{
  "n_layer": 13,
  "d_model": 192,
  "n_head": 6,
  "n_kv_head": 6,
  "head_dim": 32,
  "d_mlp": 768,
  "vocab_size": 1070,
  "activation": "tanh_gelu",
  "norm": "layernorm",
  "norm_place": "pre",
  "norm_eps": 1e-06,
  "positions": "learned",
  "qk_norm": false,
  "attn_scale": 0.177,
  "bias": "all",
  "tie_embeddings": true,
  "parallel_block": false,
  "init": "normal",
  "init_std_qkv": 0.0284,
  "init_std_o": 0.0,
  "init_std_up": 0.0284,
  "init_std_down": 0.0,
  "optimizer": "adamw",
  "lr": 0.00269,
  "beta1": 0.9,
  "beta2": 0.98,
  "weight_decay": 0.23,
  "lr_head": 0.0118,
  "grad_clip": 1.0,
  "warmup_steps": 237,
  "schedule": "wsd",
  "decay_fraction": 0.63,
  "decay_shape": "linear",
  "final_lr_fraction": 0.0,
  "batch_tokens": 131072,
  "seq_len": 512,
  "doc_mask": true,
  "train_tokens": 425800000,
  "steps": 3249,
  "dataset": "wikipedia_en"
}
Each number is 128 + 24 x the weight over its row's rms, rounded and kept within 0 to 255. Layers, rows and columns count from 0. The size above them is the row's rms in percent of the matrix's.

# layer 2 MLP down (transposed), 768x192, rms 0.0409, rows 34-69, columns 0-95
size [100  94 111  83 120  74  94 128  86  98 103 101  80  67 106  81 106  93  83  98 109 101 106 145 122 118 102  95  83 101 100  95  72  96  93 112]
[[158 105 181 117 166 115 119 152 106 137 174 121 124 147 109 158 169  73 133 137 117 124 136 125 161 155 120 157 187 122 114 113 118 169 111 119 119 106 130 101 116 143 112  95 125 120 103 121 145 132 132 147 138 110 114 142 117 145 110 125 151 162 121 113 102 127 133 103 111 137 150 112 130  95 138 119 204 132 139 132 106 143 155 128 144 139 100 118  91 106 131 109 149 114 110  86]
 [118 107 150 122 118 146 137  93 131  90 112  85 103 178 106 138 122 144 105 159 151 107 155 168 147 136 114 166 114 127 125  86 134 136 124 145 146 150 111 106 142 138 128 150 145 153  82 159 118 120 170  90  96 131 112 157 108 123 106 139 160 135 134 106 150 133 159 121 129 119 136 199 133 171  92  71 107 170 141 134 117  71 137 121 180 143 109 164 115  84  97 111  95 118 144 142]
 [123 116 118 140  77 194 138 134 107 102 107 170 113 136 138 114 111  71 138 126  95 140 144 125 116 108 100 133 166 129 126 131 138 121 142 130 125 138 101 165 143 138 159 139 120 203 145 147 127 120 116  86  78  96 168 127 143 141 104 112 126  73 173 164 143 119 159 102 110 176 147  99 140 160 135 156 114 135 113 118  85  95 141 103 133 125 135 120 115 118 133 110 145 119 115 103]
 [ 97 143 129 135 114 121 119 141 174 112 110 139  82 118 107 141 105 114 139 102 129  92 139 129 116 144 153 142 158 113 118 127 132 101 139 133 113  76 118 103 124  95 112 107 128 128 112 154 143 149 128 177 142  92 151 169 149 103 155  91 105 115 109 107 119 142 108 106 118 152 147 124 123 134 139 143 100 142 143 151 111 118 103 140 134 155 168 100  94 110 140 159 131 103 146  97]
 [ 87 162 139 101  93 164 142 139 107 129 139 130 115 106  95  86 140 119 104 154 134 110 171 108 168 128 168 138 113 113 123  86 152 129 124 130  96 102 127 138 154 139 143 138  83 144  45 137 136 119 134 123 112 159  93 102 145 157 107  74  80 162 123  97 100 133 132 150 115 112 123  81  96 172 132 138 165 116 150  75 125 171 127 126 125 138 116 141 128 122 128 117 138 134 107 125]
 [132 159  96 141 125 184 144 144 154 104 181 102 111 161 140 161  96 122 154 110 148 109 116 112 132 147 109 143 155 142 145 109 165 129 151 125 119 148 130 107 146 129 154 135 174 127  76 140 118 181 123 104 133 140 109 122 142  99 142  95 103 124 102 108 109 140 136  84 138 101 134 127 124 115 157 120 114  99 104 161 132 149 108 122  95 101 151 160 120 151 128  96 142 113 119 158]
 [ 84 119 103 127 134 138 103 175 122 127 133 140 137 123 127 132 135 168  85 145 125 120 114 130 112 153 123 124  99 129 128 108 161 127 139 119 130 103 135 121 155 169  94 144 143 166 142 114 135 152 104 118 173 166 127  54 149 102 150 128 154  90 141 147 120 140 116 138 128 113 137 137 169 137 166  83 152 109 122 155 147 110 107 114 104 134 131 104 116  98 155 159 164 143  66 122]
 [127 159 135 137 169 180 142 114 139 173 142 118 118 117 131 140 134 142 179 189 143 131  97 151 119 103 112 159  98 109 124 125 144 125 122 131  94 135 140 143 171 169 133 124 152 125 127 122 153 137 110 150 130 119  81 109 166 182 132 142 141 140 160 131 118 104 151 134 137 117 152 174  94 126 144 113  92 100 142  88 152 114 108 112 102 103 108  95 141 116  91 131 103 151  70 113]
 [155 132 167 132 129 124 113 135 128 108 119 132 155 127 160  94  82 132 136 125 126 103 137 113 129 141 113  96 149 146 118 113  63 163 103 134 104 171  95  82 144 174 112 130 134 155 170 135 164 124 132 140 139 136 155 105 126 105  95 144 178 106 149  90  98 104 169 113 129 114 140 119 107 135 134 141 119 104 124  63 111 168 104 110 140 158 124 116 127 125 118 102 122 166  77  84]
 [132 140 108 123  87 155 166  82 131 149 169 106 153 124 173 135 116 180 123 114 115 107 114 121 136 148 155 146 143  99 123 142 119 134 129 117 104 139 117  93 152 155 127 147 158 129  60 147  65 140 135 112 101 122 157 139 109 132 166 142 115 101 112 116 130 110 124 141 134 105  97 117 163 170 183  74 136 128  94 134 131 154 104 142 105 141 115 113 149 104 127 115 148 111 112 109]
 [123 129 120 142 139 127 169 139 132 118 136 135 144 158 145 127 124 115 122 155  99 106 104 133 115 151  89 127 106 124 140 139 144 109 113 120 105 143 152 104 167 156 136 142 161 123 174 114 124 140 137 199 116 156 120 111  84 120 159 125 110 183 159 166 132  87 134 127 126  90 145 141 125 147 140 140 178 160 168 152  93 104 137 127 150 173  92 141 131 129 159 115 115 131 155 112]
 [156 163 123 154 108 140 101 106  97 140 154 127 114 138  94 173 108 159 133 116 146 176 122 154 140 146 119 130 146 108  84 129 127 120 162 128 107  99 103  93 134 160 121 118 147 104 129 139 177 120 153 115 164 147 104 129 160  91 116 138 146 110  94 106  98 159 139 132 145 158  75 132 107 195 106 124 123 100 139  98 133 118 105  99  96 145 124 102 116 130  94 134 159 131 110 113]
 [100 175 136 113 116 105  95 153 101 126 126 116 106  84  94 117  99 129 134 111 141 159 124 145 120 158  87 101 104 105 156 100 113 119  91 159 128 103 136 161 117 132 127 118 143 175 120 155 185 143 106 157 140 141 161 138 144 103 143 196 111 140 148 132 106 119 119  73 137 153 115 124 126 121 104 143  99 117 128 108  70 115 118 102 115 134 134 161 108 108 116 188 130 136 118 155]
 [139 138 108 119 154 159 114 155 133 110  89 124 113 123 128 111 123 135 153 144 160 128 126 131 145 128 127 137 127 170  79 141 168 111  85 133 142 159  87 118 133 137 172 146 159 104 175 140 171 110 161 173 171 110 102 120 105 116 144  94 135 144 100 121 142 134 138  81 146 149 108  92 148 153 113 130 150 138 130 122 160  99 182 140 115 149 143 146  98 160 127 126 119 162  86 118]
 [145 136 103 112 148 169 100 119  73 120 108 128 143 139  98 131 149 105  46 174 130 117 100 154 119 167 153 129 112 128 140 150 119 140 128 123 141 106 163 134 137 127 146 148 132  98 167 156 122 123 168 102 114 128 149 138 156 142 140  96 121 109 120 103 153 115 105 110 139 158 122 151 125  92 159 104  95 156 114 121 128 171 130 151 100 154 154 144 116 103 111 142 161 144 126  96]
 [ 88 136 114 111 147 113 147 128 144 110 138 110 107 152 120 130  51 114 107 142 138  93 122 117 118 186 137  96 130 137 129 117 137 143  85 136 134 107 104 110 161 140 123 126 169 138 146 136 177 155 142 109 105 140 102 106 135 128 109 121 148 159 163 127  98 112  69 118 152 120 153 163 105 166 158 116 132 143 151 106 136 149 129 121 115 120  94 140 134 111 111 179 175 127 124 101]
 [143 143 110 103 106 118 172 127 123 144 160 153 100 116 101 121 130 145 153 130 127 111 121 164 140 125 121  97  93 117 102 124 123 125 103 104 102 131 140 115 109 118 127 119 151 118 171 183 101 143 125 100 128 135 110 100 125 100 124 125 127 112 165 129  54 151 171 141 106  87 141 109 132 123 149 111 156 173  67 126 126 165  94 115 109 159 115 163 141 123 142 126 129 107 106  94]
 [111 148 124 108 110 158 121 126 123 147 132 159 117 104 137 137  98 156 127 104 143 117 120 147 121  95 118 143 165 123 114 141 117 102 148 148 169 122 124 175  59 129 153 133 140 133 130 166 105 125 142 135  91 123 149 133  92 121 149 155 127 118 145 102 154 122 161 118 124 135 127  88 129 103 146 117 167 136 135 143 121 131 130 146 120 124 174 101 147 150  95 145 171 132 151 104]
 [110 116 142 139 124 111 121 123 135 146 141 145 143 157 130 107 145 104 120  73 142  96 128 132 137 128 158 115 166  89  93 126 105 145 120 117 106 154 130  92 126  93 153  73 121  93 106 125 102 123 124 135 134 122 154 146 157 121 141  74 168 123 114 100  71 153 116  97 129  72 149 149 136 141 127 112 101 166 109 129 102 190 104  94 141 112 120  93 127 157 131 127 150 107 121 139]
 [138 147 129 123 142 187 144 124 122 129 165 106  92 146  94 150 105 115 159 130 100 132 115 153 132 111 150 133 120 112 108 111 128 103 129 123 142 145 113  80 147 118 129  96 120 108 122 147 100 119 124 112 108 107 114 134 136 127 123 153 125 135  76 138 106 177 157 141 124 101 127 131 122 127 149 108  98 136 125 118 173 140 118 109 168  89 133 120 128 138 121 123  99 165 115 104]
 [134 182 147 154 169 114 147 129 144 129 156 136 144 138 121 174 124 120 132 132 126 102 155 137 130 112 134 124 148 122 117 100  91 141 145 129 120 161 106  67  84 111 121 119 117 147 136 168 121 163 131 139 148 154 140 150 160 124 152 165  82 135 143  99 116 118  85 147 116 130 101 173 110  95 146 156 112  92 129 110  90 110 122 136  93 150 151 147  94 111 105 132 121 129 136 139]
 [113 193 179 153 134 121 130 112 162 149 137 152 109 113  75 131 149 148 112 136 138  87 143  94  87 162 162  87 100  66 153 130 146 109 113 123 138  85  95 109 105 150 130 140 146  89 131 145 176 110 170 122 153 184 134 138 154 109 125 162 153 154  76 149 132 131 134 125 149 129 133 148 141 153 131 137 153 100 140 109 105 123 112 148 128 123  79 108 144 113 119 123 148 115 210 129]
 [136 147 107 125  96 132  90 109 155 148 109  88 129  78 132 150 166 151 137 128 139 130 143  99 173 122 172  82 171 137 140 117  82 115  68 133 113 134 142 114 124 135 134 149 170 176  68 156 117 111 120 163  98 134 114 146 139 154 142 121 108  96  92 110 149 102 104 141 141 100 108 145 109 100 127 170 138  85 131 142  98 137 153 112 155 122 205 119  98 114  79 137  94 111  89 101]
 [148 100 158 143 123 124 135 125 146  98 128 117 118 121 123 114 109 132 123 158 143 166 124 125 130 165 140 140 159 155  72 127 158 126 115 121 122 121 118 105 134 128  83  97 117 139 121  95 152 131 154 112 139 117 109 124 134 126 121  71 126 130 111 111 149 103 124 135 120 132  87  98 135 131 101 183 116  88 126 129 152 125 127 167 130 120 126 100 141 153 115 157 107 140 126  82]
 [102  95 125 117 126 107 122 121 183 153 118 140 131  79 178 136 141  90 121 134 127 146  95 118 131 135  97 132  97 137 121  99 128 119 117 126  97  96 105 155 171 103 133 131 139 170 138 126 140 111 159 164 117  74 163  89 155 176 121  81 119 129 123 113 147 120 159 143 130 151 114 159 164 156 205  73 116 115 129 159 133 137 129 119 120 112  98 139 133 119 105 126 129 132 133 145]
 [125 123  86 129 135 160  93 154 110  82 114 124 159 109 126 132  81 117 125 138 107 156 115 127 172 113 125  95  96 140  84 114 113 119 108 137 134  96 127 124 124 113 170 120 124 161  76 120 126  97 118  69 127 136 150  71 110 116 141 168 115 148  89 137 160 128 179 136 134 156 136 159 125 171 123 137 153 124 172 126 138  80 117 112 147 107 178 121 109 137 183  83 134 166 164 106]
 [131 110 130 106 181 173 149 143 122 144 147 123 131 113 100 161 110  74 118 123  92 134 124 152 144 129 145 127 128 133 116 136 101  73 137 111 129  96 153 134 109 121 120 135 161 129 156 127 105 133 172 124 104 115 105 135  92 144 110 170 166 158 165 152 134 103 163 152 132 110 125 120 125 140 117 135 165 108 155 170 101 170 142 109 114 113  69 102 131 121 146 174 144 146 150 128]
 [123 143  92  41 147 128 155 137 185 134 182 106 123 150 148 166 115 119 127 119 102 132 118 122 148  46 140 129 103 137 134 139 131 109 158 133 133 146 152  91 126 110 153 130 113 125 101 155  80 141 114 135 116 115 103 126 152  75 146 116 190 139 170 129 132 127 103 135 120  97 113 106 106 130 134 165 171 127 113 132 137 156 111 168 113 129 119  98 134 109 130 113 113 148 119 106]
 [160 163 154 155 170 122 126 130  87 127 137  87 116 173 159 122 109 109 140  94 124 133  94 153 131  89 155  50 120 148 161 119 131 134  88 138 111 123 105 109 181 145 107 151 155 138 123  94 152 132 114 121  90 133 135 164 141 134  96 131 140 109 116 153 134 126 102 128 142  84 124 147 147 149 126 131 113 172 137 107  98 110 112  97 123 161 105 172 148 143 156  96 101 146 183 152]
 [ 85 114  71  86 132 104 158 165 133 128 128 159 163 117 131 108 112  92 124  97 113 122  94 143 100 156 107 130 166 122 100 129  78 134 165 142 147 112 141 137 120 114 165 113 130 130 141  95 116  85 154 136  93  99 115 159  91 150 110 178 139 150 165 122 123 120  90  88 127 118 120 151 148  95 140 117 129 116 144 149 124 110 155 167 123 144 139 128 120 148 168 115 155 120 132 112]
 [143 164 133 129 126 137 136 109  92 167 100 146 129 162 108 146 107 145 113 135  90 119 100 135 128 141 112 124 179 122  93 107  98 129 146 114  78  87 119 126 136 178 211 136 100 126 146 139 120 124 161 138 138 147 124 136  87 143 137 116 152 108 106  59 108 119 139 132 148 146  74 177 130 134 134 135 140  94 131 129  75 105 163 128 131 110 152 176 118  89 120 107 128 138 162 134]
 [108 154 108  89  99 140 125  93 158 106  78 149 129 153 112 144 123 130 129 124 108 130 151 116 128 117  88 104 116 153 139  85 120 168  83 112 139 134 179 168 106 158 107  83 130 106 132 172 158 167 106 164  97 132 120 104 154 167 106 146 132 108 109 113 160 127 125 132 134  93 128 148 125 102 143 133 146 103 117 134  64 151 153 128 123 116 145 133 103 121 176  97 149 118 144 169]
 [138 111 123 113 134 146 139 167 142 115 167 151 145 157 165 153 148 134 106 125 141 161 126 196 170 138 118 147 106 124 115 127 116 171 114 127 117 116 102 127  80 105 104 112  97  85 117 125 138 126 111  95 130 117 108 129 101 130 144 109 130 113 126  83 147 147 106 125 108 118 124 177 138 165 184 168 147 177 106 132 114 161 132 111  97 113 128 160  96 143 106 149 177 164 127 150]
 [133 161 145 128 105  92 103 118 153 133 142 135 119 120 159  94 142  88 123 136 118 110 129 105 131 149 126 133  61 136 138 130 122 122 182 115 123  83 131 103  92  62 175 162 128 185 108 164 118 100 137 136 133 123 114 112 147 114 122 114 157 147 109  86 119  88 110 134 123 129 147 123 112 135 105 122 135 101 162 140 173 155 120  96 116 192 118 143 138 147 160 141 112 188 210 113]
 [138 134 109 136 108 116 106 144 132 112 129 111 135  61 112 141 105 103 146 101 123  83 147  96 152 125 132 137 141 119  88  91 147 112 112 131 111 134 133 116 160 120 108 100 123 212 108  97 158 141 142 122 114  78 117 106 160 114 131 114 146 108 167 116 134 147 163  97 138 133 159 149 122 165 176 136 118 119 137 100  86 117 134 130 135 156  66 117 127 143 155  84 167 185  77 147]
 [ 96 145 113 171 150 109 115 158  99 138 120 148 135 148 127 106 131 133 120 104 135  73 131 100 114  90 128 116 107  93 185 113 147 115 158 122 133 152 111 164 131 172 124 153 140  78 103 150 121 179  97 116 129  93 131 112 135 125 126 110 145 131 152 122 135 123 150 124 122 114 148 153 153 110 175  89 171 104 112 117  61 140 166 152 169 137 109 155 127 115 137 114 158 160 146 105]]
# layer 2 MLP up, 768x192, rms 0.0596, rows 35-70, columns 0-95
size [ 97 102  94 115 106  83 113  89  96  99  90  93  75 108  86  99 107  91 108 112  94  97 112 112 118 105 104 118 109  92 105 103 105  88 114  98]
[[108 103 189 175 141 150 112  97 198 102 132 129 157 155 157  83 155 120 113 116 136 117 146 125 155 133 131 110 167 160 136 137 109 147 121 127 113  95 121 140 132 131 118 131 100 131 150 142 129 122  96 110 139 133 143 131 112 109  56 131 145 111 117 137 110 135 118 149 122 173  96 160  79  77 149 178 110 106 149 115 125  99 132 128 131 127 121 127 152 101 118 167 119 128 130  86]
 [134  95 149 108 110 129 150 103 168 167 112 131 125 133 125 104 118 138 133 124 100 168 123 132 143 157 128  94 107 154 139 156 161 161 150 154 133 147  91 136 120 158 101 113 114 150 138  68 148  91 115 141 127 110 150 110 143 163 105 106 117 138  91 124 123 149  90 123 108 154  99 143  85 150  87  98  90 119 109 131 134 113 107 142 146 118 119  95 116 143 102 141 131 146  98 105]
 [108 119 150 149 184 143 161 129 106 140 106 121 153 119 138 103 161 170 140 139 174 130 118 119 164 144 134  73 131 120 159 164 130 132 142 131 125 126 154 130 143 146 130 114 122 137 111 145 102 130 142  87 127 165 162 142 134 175 131  89 126 142 129 106 134 105 118 170 128 141 124 120 125  80 118 122  97  87 126 139 124 113 132  98 146 146 106 176 183 143 118  86 152 139 126 123]
 [132 114 147 112 132 129 105  66 158 123  84 126 125 146 144 133 131 167 161 108 113  84 168 122 151 100 142 117 128 123  82  89 134 143 133 143  80 152 108 163 110  86  95 116 124 134 128 112 141  91 111 148 146 129 101 191 130 184 107 103 102 115 109  96 100 109 143 150 138 140 127  97 131 165 121 154 153 142  82  82 102 113 102 132 154 155 124 128 122 155 149 141 116 104 145 116]
 [149 120 192 189 130 184 117 105 101 144 121 154 153 133  93 132 138 170 113 181 141 142  91 116 126  87 148  96 161 108 103 123 124 116 146 131 121 114 128 148  86 122  71 125 126 124 121 134 131 104  80 140 149 120 107 135 136 150 146 139  96 134 123 184 103 136 119 110 126 159 121 122 146 142 127 153 121 110 120 104 131 111 109 133 107 118 151 136 156 124 133 156 155 130 115 128]
 [161 103 162 134 170 134 146 124 138 133 122 111  92 122 133 119 142 128 163 132 135 114 104 118 110  84 160 105 131 150 174 164  91 147 126 132 130 143 120 128 108 119 139 113  90 118 165 115 114 117 172 143 153 115 131 146 109 141 155 134 138 134 110 125 136 157 186 128 146 125 141 122 119 121 126 143 120 137 115 119 122 102 113  89 134 142 158 136 134 120 113 108  74  97 157 135]
 [111 124 188 121 126 164 123 117 117 149 142 117 180 134 114 125 128 121 163 142 173 127 157 122 185 106 128 121 126 130 128  94 107 129 120 131 121 116 115 160 142  95  85 140  96 103 155 137 111 134 120 165 162 150 103 135 135  99 105 146  82 162 118 125 149 142 181 110 138 102 144 187  78 165 113 100  80 117 118 142 149 120 143  95  94 104 119 157 141 116  94 115 126 105 120 169]
 [110 114 159 103 133 104 142 159 133 130 130 167 124 146  99 149 135 102 150  85 106 138 130 136 109  86 136 176 146 130 126 150 123 137 201 138 130 128 110 164 147  97 158 144 131  80 105 116  97 108  97 100 119 122 138  90 145 181 143 142  93 131 120 142 135 200  95 118 128 136 111 143 135 120 126 117 142 121 102 172 155  56 146 125 125 147 163 136 150 118  75 131 104  94 147 175]
 [123  72 160 149 102 137 117 176 174  93 102 132 121 131 110 107 111 135 122 124 111 149 153 123 116 109 130 108  93 187 165 149 123 123 104 147 100 130 130 158 113 178 116  82 127 122 170 136 131 153 126 125 136 126 111 154 105 106 117 133 136 143 162 146 147 112 110  85 115 160 146 152 119 142  96 173 138 104 174 132 115 145 135 125 170 105 147 129 123 116 126 129  50 147 142 174]
 [110 112 115 123 105 159 135  77 139  96 127 143 135 189 165 147 146 149 121 144 124 128 139  89 119  94 162 162 168 103 131 130 101 143 162 133 145  86  89 138 138  79 132 123 164 129  91 121 120 146 132  84 154 134 157 116 144 134 128 135 170  92 123 113 112 167 136 126 129 178  94 102 135 134  93 117  88  60  91 143 126 107 119 130 112 111 173 151 130 149  81 155 131 129  74 144]
 [117  96 137 135 143 123 155 146 135  87 134 167 154 137 160  72 140  79 147 129 122  78 153 151  90  93 110 135 124 148 147 123 123 135 146 126 150 147 126 133 130 102 153 160 150 139 126 103  75 175  98 146 115 161 152 117 124 142 128 129 105 139 150 137 152 103  81 129 131 130 163 142 139  34 124 172 130 144 134 140 155 137 132 160 199 117 155 139 121 109 124 108 105 109 168 174]
 [147  95 143 163 124 130 148 111 139 135 148 133 158 129 113 188 111 115 178 136  99  93 124 124 153  71 143 148 112 132  70 151 130 126 154 127 127 137 144 141 160 125  92 171  94  90  89 115  60 103 120 151 114 105 109 101 156 128  95 111 163 134 113 146 131 152 147 170 136 143 138 131 139 122 121 102 100 146 116 133 146 107 159 144 170 141 137  65 151 126 119 153 142 143 100 128]
 [158 124 163 130 127 116 135 104 125 140 140 134 144 118 112 103 104  98 127 121 128 147 125 140 118 115 111 133 171  83 190 138 109 132 144 118 136 113 158 173 124  83 101 153  98 149 108 103  91 136 115 107  91 135 156 165 121 132  87 164 132 106 135 126 117  89 127 174 131 100 142 179  92  98 118 142 134 155 139 116  99 142 128 134 129 101 136 126 124  98 143 112 102  87 200 127]
 [147  65  82 142 149 175 135 127 119 113 134 124 138 122 130  87 169 130  90 141 133 100  74 129  84 146 164 125 124 113 126 182 111 161 120 119 141 117 139 137  95 143 131 115 116 128 167 127 135 117 117 144 158 123  94 131 115  87 161 102 112 136 132 113 141  99 154  95 140 111 100 133 133 142 112  86  93  97  95 146 158  93  93 131 144  83 144 134 155 140 106 136  94 113 129 125]
 [119 124 129 140 130 153 116 115 123 146 114 157 103  90 192 116 147 124 155 130 129 142 115 139 144  80 128 151 152 106 107 139  98 154 124  72 106 116 126 124 119  99 126  92  96  94  84 106  90  66 121 139 142 149 162 133 159 110 137 123 125 122  92 134 144 171 132 137 144 153 142  99 139 121  86 130  96 137 126 109 165 117 134 138 150 123 146 133 106 159 176 132 129 121 168 138]
 [167  57 149 115 102 128 141 135 151  89 134  95 134 103  95 151 124 115 117 164 145 126 162 148 137 124 108 113 111 115 129  82 132 148 140 145  84 139 104 158 112 154 119  89 126 119 153 134 116 111 147 114 126  77 109 182 125 111 112 173 149 125 111 105 117 140 132 129 120 159 160 161 158 158 119 180 118 138  86 153 165 108 126 168 103  98 122 183 161 154 125 108 120 127  93  81]
 [133 106 137 175 123  82 159 128 137 103 111 153 135 108 133 106 122  98 143 137 117 143 154 152 146 165 116  91 124 155 164 115 155 142 100 114 110 112 111 126 126 128 108 138 112 115 142 120 100 151 143 158 229 130 135 131 111  96 135 140 113 165 128 143 100 161 125 134 121 141 106 170  97 122 125  99 120 132 131 143 153  63 169  99 129 135 109 152 128 130 107 114 109 153 138 135]
 [129 143  84 127 149 100 169 163 146 126 127 130 128  91 141 149 122  86 140 174 124 152 119 113 135  97 121 115  83 159 138 172 156 123 158 132 121 120 131 167 108 116 114 181 142 127 110 126 133 175 126 133 121 110  90 128  91 163 147 118  92 145 143 134 136 107 114 148 117 128  96 112 123  79 186 131 104  80 111 185 134 100 112 163 174 127 150 190 126 137  99 112 102 155 151 163]
 [129 109  92 121 136  98 182 101 190  97 123 171 149 126 148 124 131 151 160 113 107 113 161 119 121 123 121 160 174 114 104 128  91 122 184 141 117 129 127 144 110  91 109 135 124 106 174 140  90 112  96 114 169 135 156 101 129 136 136 154 110 144 148 135 128 117 102 166 145  62 142 118 129 100 132 126 122 137 127 136  89 116 110 139 168 148  98 114 111 136  95 129 138  87 160 128]
 [147 101 116 120 123 122 131 122  88 136 135 104 160 111 101 138 126  56 140  88 102 114 172 116 132 146  98 106 102 152 113 130 135 139 121 114 140 171 115 154  78 120 107 104 110 146 123 114 111 173 125  93 118 105 112 132 127  91  96 101 175 139 121 212 146 144 149 160 132 106 131 155 120 130 135  65 131 141 109 132 150 102 143 114 115 151  86 113 124 146 152 107  68 117 125 135]
 [148  98 120 166 140 143 128 102  91 156 119 142 125 119 145 107 105 117 135 167 143 112 155 120 136 136 149 114 112  92 110 156 105 162  98 135 115 133 131 149 121 127 155 173 122  89  92 103 134 120 135 110 136 121 146 145 136 150 125 102 171 130 136 114 131  69  94 119 150 102 138 136 133 102  83 154 133 105 133 111  84 111 173 161 145 108  92 135 143 117 142 147 149 146 180 152]
 [137  91 151 134 156 139 101  92  91 121 127 111 194 113 131 113 149 125 152 129 124 160 141 118 179 116 108 111 146 128 124 121 122 133 157 137  65  87 145 158  92 167 109 119 124 107 105 151 124 149  67 102 126 148  95 160 149 149 147 146  78 133 166 140 129 114 120 142  98 139 109 152 136  92 133 130 138 126 142 103 120 138 117  88 139 121 135 107 141 114 134 129  71 154  76 129]
 [128 161 110 135 117 115 129  88 101 154 116 129 149 127 193 126 149 116 124 100 113 102 136 109 116 106 126 101 113 132 182 117  98 116 143 127 131 161 120 161 122 134 129 195 139 108 133 152  83 131 115 133 130 130 159 154 138 144 145 161 109 150 167 140 108 126 118 128 134 130 161 150 112 125 154  75 132 177 106 134 104 141 125  96 117 153 120 164 144 138 126 110 142 149 132 145]
 [153 110 123 108 120 109 127 123 193 169 145  92 120 121 169 107 137 133 145 107 100 112 139 122 116 124 123 100 107 180 173 131 121 125 124 171  99 149  97 169 130  98 121 135 106  91 146  94 124  63 124 150 152 114 156 104 107 144  78  90 141 132 112 137 155 105  96 167 131 122 127 150 167 154 113 106 106 109 122 162 135 120 171 120 143 138 148 129 131 110 120 138 129 135 120 142]
 [141 122 182 122 160 125  98  77 140 170 110 115 106 105 127  86 114 145 125 123 116 157 139 110 130 137 147 150 162 113 100 146 127 165 138 119  79 117 181 124 103 136 120 143  86 117 163 112 100 136 117 140 145 139 163 128 120 138  97 132 123 142  90 127 108 136 186 160 124 156 133 116 150 116  91 125 102 121  90 139  90 136  89 147 145 155 126 153 163 159 168 150 124 140 109 138]
 [133 129 106 168 108 116 135  70 116 108 132 147 149 158 159 125 139 175  84 152 113 101 123  91 171 126 112 154 101 118 154 102 151 124 124 148 147 130 122 161 148 147 129 143  81 108 133 121 129 124 145  96 147 117 138 130 165 130 115 127  97 155 118 139  96 167  65 121 130 153 127 147 107 162 128 132 114 165 144  94 114  88 133 125  92 123 137 175 115 169 101 113 128 123 133 142]
 [ 77 102 120 116 165 102 140  90 112 177 127 166 174 142 107 109 119 176 112 154 138 120 152 103 119 129 132 118 187 116 136 125 117 149 183 151  92 124 156 187 117 117 150 125 143 135 135 129  90 123 126  93 117 126 122 123 152 133 119 116 159 142  99 128  92 121 148 145 116  89 146 170 128 146 131 127 113 116 167 149  96 112 126 104 128 134 108  89 128 133 135 137 123 107  78 186]
 [113  75 107 151 121 128 137 102 137 145 122 119 123 125 160 119 182 135 123 165  90 137 135  95 153 127 142 146 209 131  84 140 122 134 138 103 112 128 148 133 100  89 124 108 147 105 112 122 132 147 100  92 176 142 128 149 145 116 107 157 121 134 129 120  97 148 133 116 125 164 109 105 127 106 103 121 140  90 122 144 146 129  81 114 118  94 165  99 149 172 105 167 157 131  99 112]
 [148 145 136 162 118 146 104  82 126 129 123 131 127 157 148 101 111 109 122 166 141 163 125  74 127 113 127 142 135 145 142 123 163 124 102 111 115 152 108 164 164 101 109 155 155 117 100 119 151 150 126  99 152 102 152 141 151 126  86 123 123 143 103 131 124 134 125 179 127 158 100 105 127 154 130 138 126 113  89 129 145 126 114 130 111 134 151 205 123 167  92 114 145 150 137 135]
 [108 120 141 148 136 110 154  88 124 147 116 150 171 120 100 121 129  94 126  95 144 127 158 107 129 140 144 105  81 130 136 100 143 131  90 142 138 149 143 122 163 152 139 113 190 111  83 121 150 137  92 167 122 108 133 137 157  97 139 132 144 119 133 143 144 118 147 148 127 141 144 107 152 117 106 140 132 136 124 121 137 132 133 115 128 111 148  99 135 132  88 161 115 153  89 170]
 [159 127 119 103 117 156 115 118 160 144 130  99 143 166 123 107 121 152 162 130 111 162 119 103 176  94 117  78  84 135 144 133 147 143 177 150 121 151 137 167 108 147 125  88 145 147 150 160 117 104 105  90 124  98 135 113 120 141 100 110 115 186 112 169 141 102 111 123 129  92  85  85 116 119 130  70 116 107 115 128  97 125 163 126 150 163 118 115 138 141 152 143 126  91 119 127]
 [121 112 126 157 147 126 145 108  81 134 118 131 157 133 108 131 112  98 139 111 126 156 112 115  97 127 115 107 123 122 148 137 141 119 140 146 130 145 132 157 113  97 121 121 150 123 115 135  95 141  96 154 221 101 129 147 164 126 127 134 134 180 129 152 124  95 104 140 101 126 148 110 146 128 109  97 101 126 140 124 106 127 114 144 161  96 132 136 137 163 147 145 167 111 115 165]
 [201 107 107 127  99 143 142 142  87 129 130  91 115 142  98 148 114 110 139 117 123 154 151 164  99  87  91 116 136 111 101 173 145 144 134 126 136 127 140 139 112 116 160 100 156  97  91  86  86 157 132  56 134 143 113 137 143  82 129 138 125 104 148 152 126 166 126 120 132 133 124 153 113 142 134 144 142  79 110 151 122  80 129 118 160  94 157 142 174 121 137 120  98 103 100 116]
 [138 152 183 106 124 141 117 131 144 127 124 163 130 140 114 114 127 132 108 146 156 163  96 128  86  98 164 129 164 160 127 185  36 149 142 149 124 123 140 116 154 120 117 107 129 113 118 121 131  60 126 103 141  92 135 178 101 131 106 131 127 116  87 141 125 114 109 126 130  99 125 129 137  75 140 108 134 147 137 110 120 120 156 163 101 111 150 140 126 118 133 133 102 127 163 136]
 [125 136 177  93 143 131 160  68 156 109 132 140 116 186 116 120 142 116 152 142 128 166 100 134 152 144 152 140 151 165 112 124 120 127 128 127 136 108 127  92 119 141  72 111 151 166 133 108 141  87 146 111 143 125 104 138 108  98 137 115 156 114  86 111 121 155 122 118 121 132 128 105 122 158  96 169 125 140 136 133 145  83  96 118 123 139 122  92 149 144 100 164 113 108 133 104]
 [ 89 141 142 132 101 107 138 138 178 121 134 124 139 139 163 115 130 139 159 166 127 103  84 101 155 101 110 160 113 129 120 115 126 146 105 131 142 135 129 126 122 128  58 118 173 123 166  70 141 115 153 124 110 102 149 130 119  99  90 104  96 107 145 142 142 131 131 132 143 120 131 125  98 136 109 151 150  94  89 118 150 106 120 144 170  96 113 134 107 123 120 115  88  81 117 194]]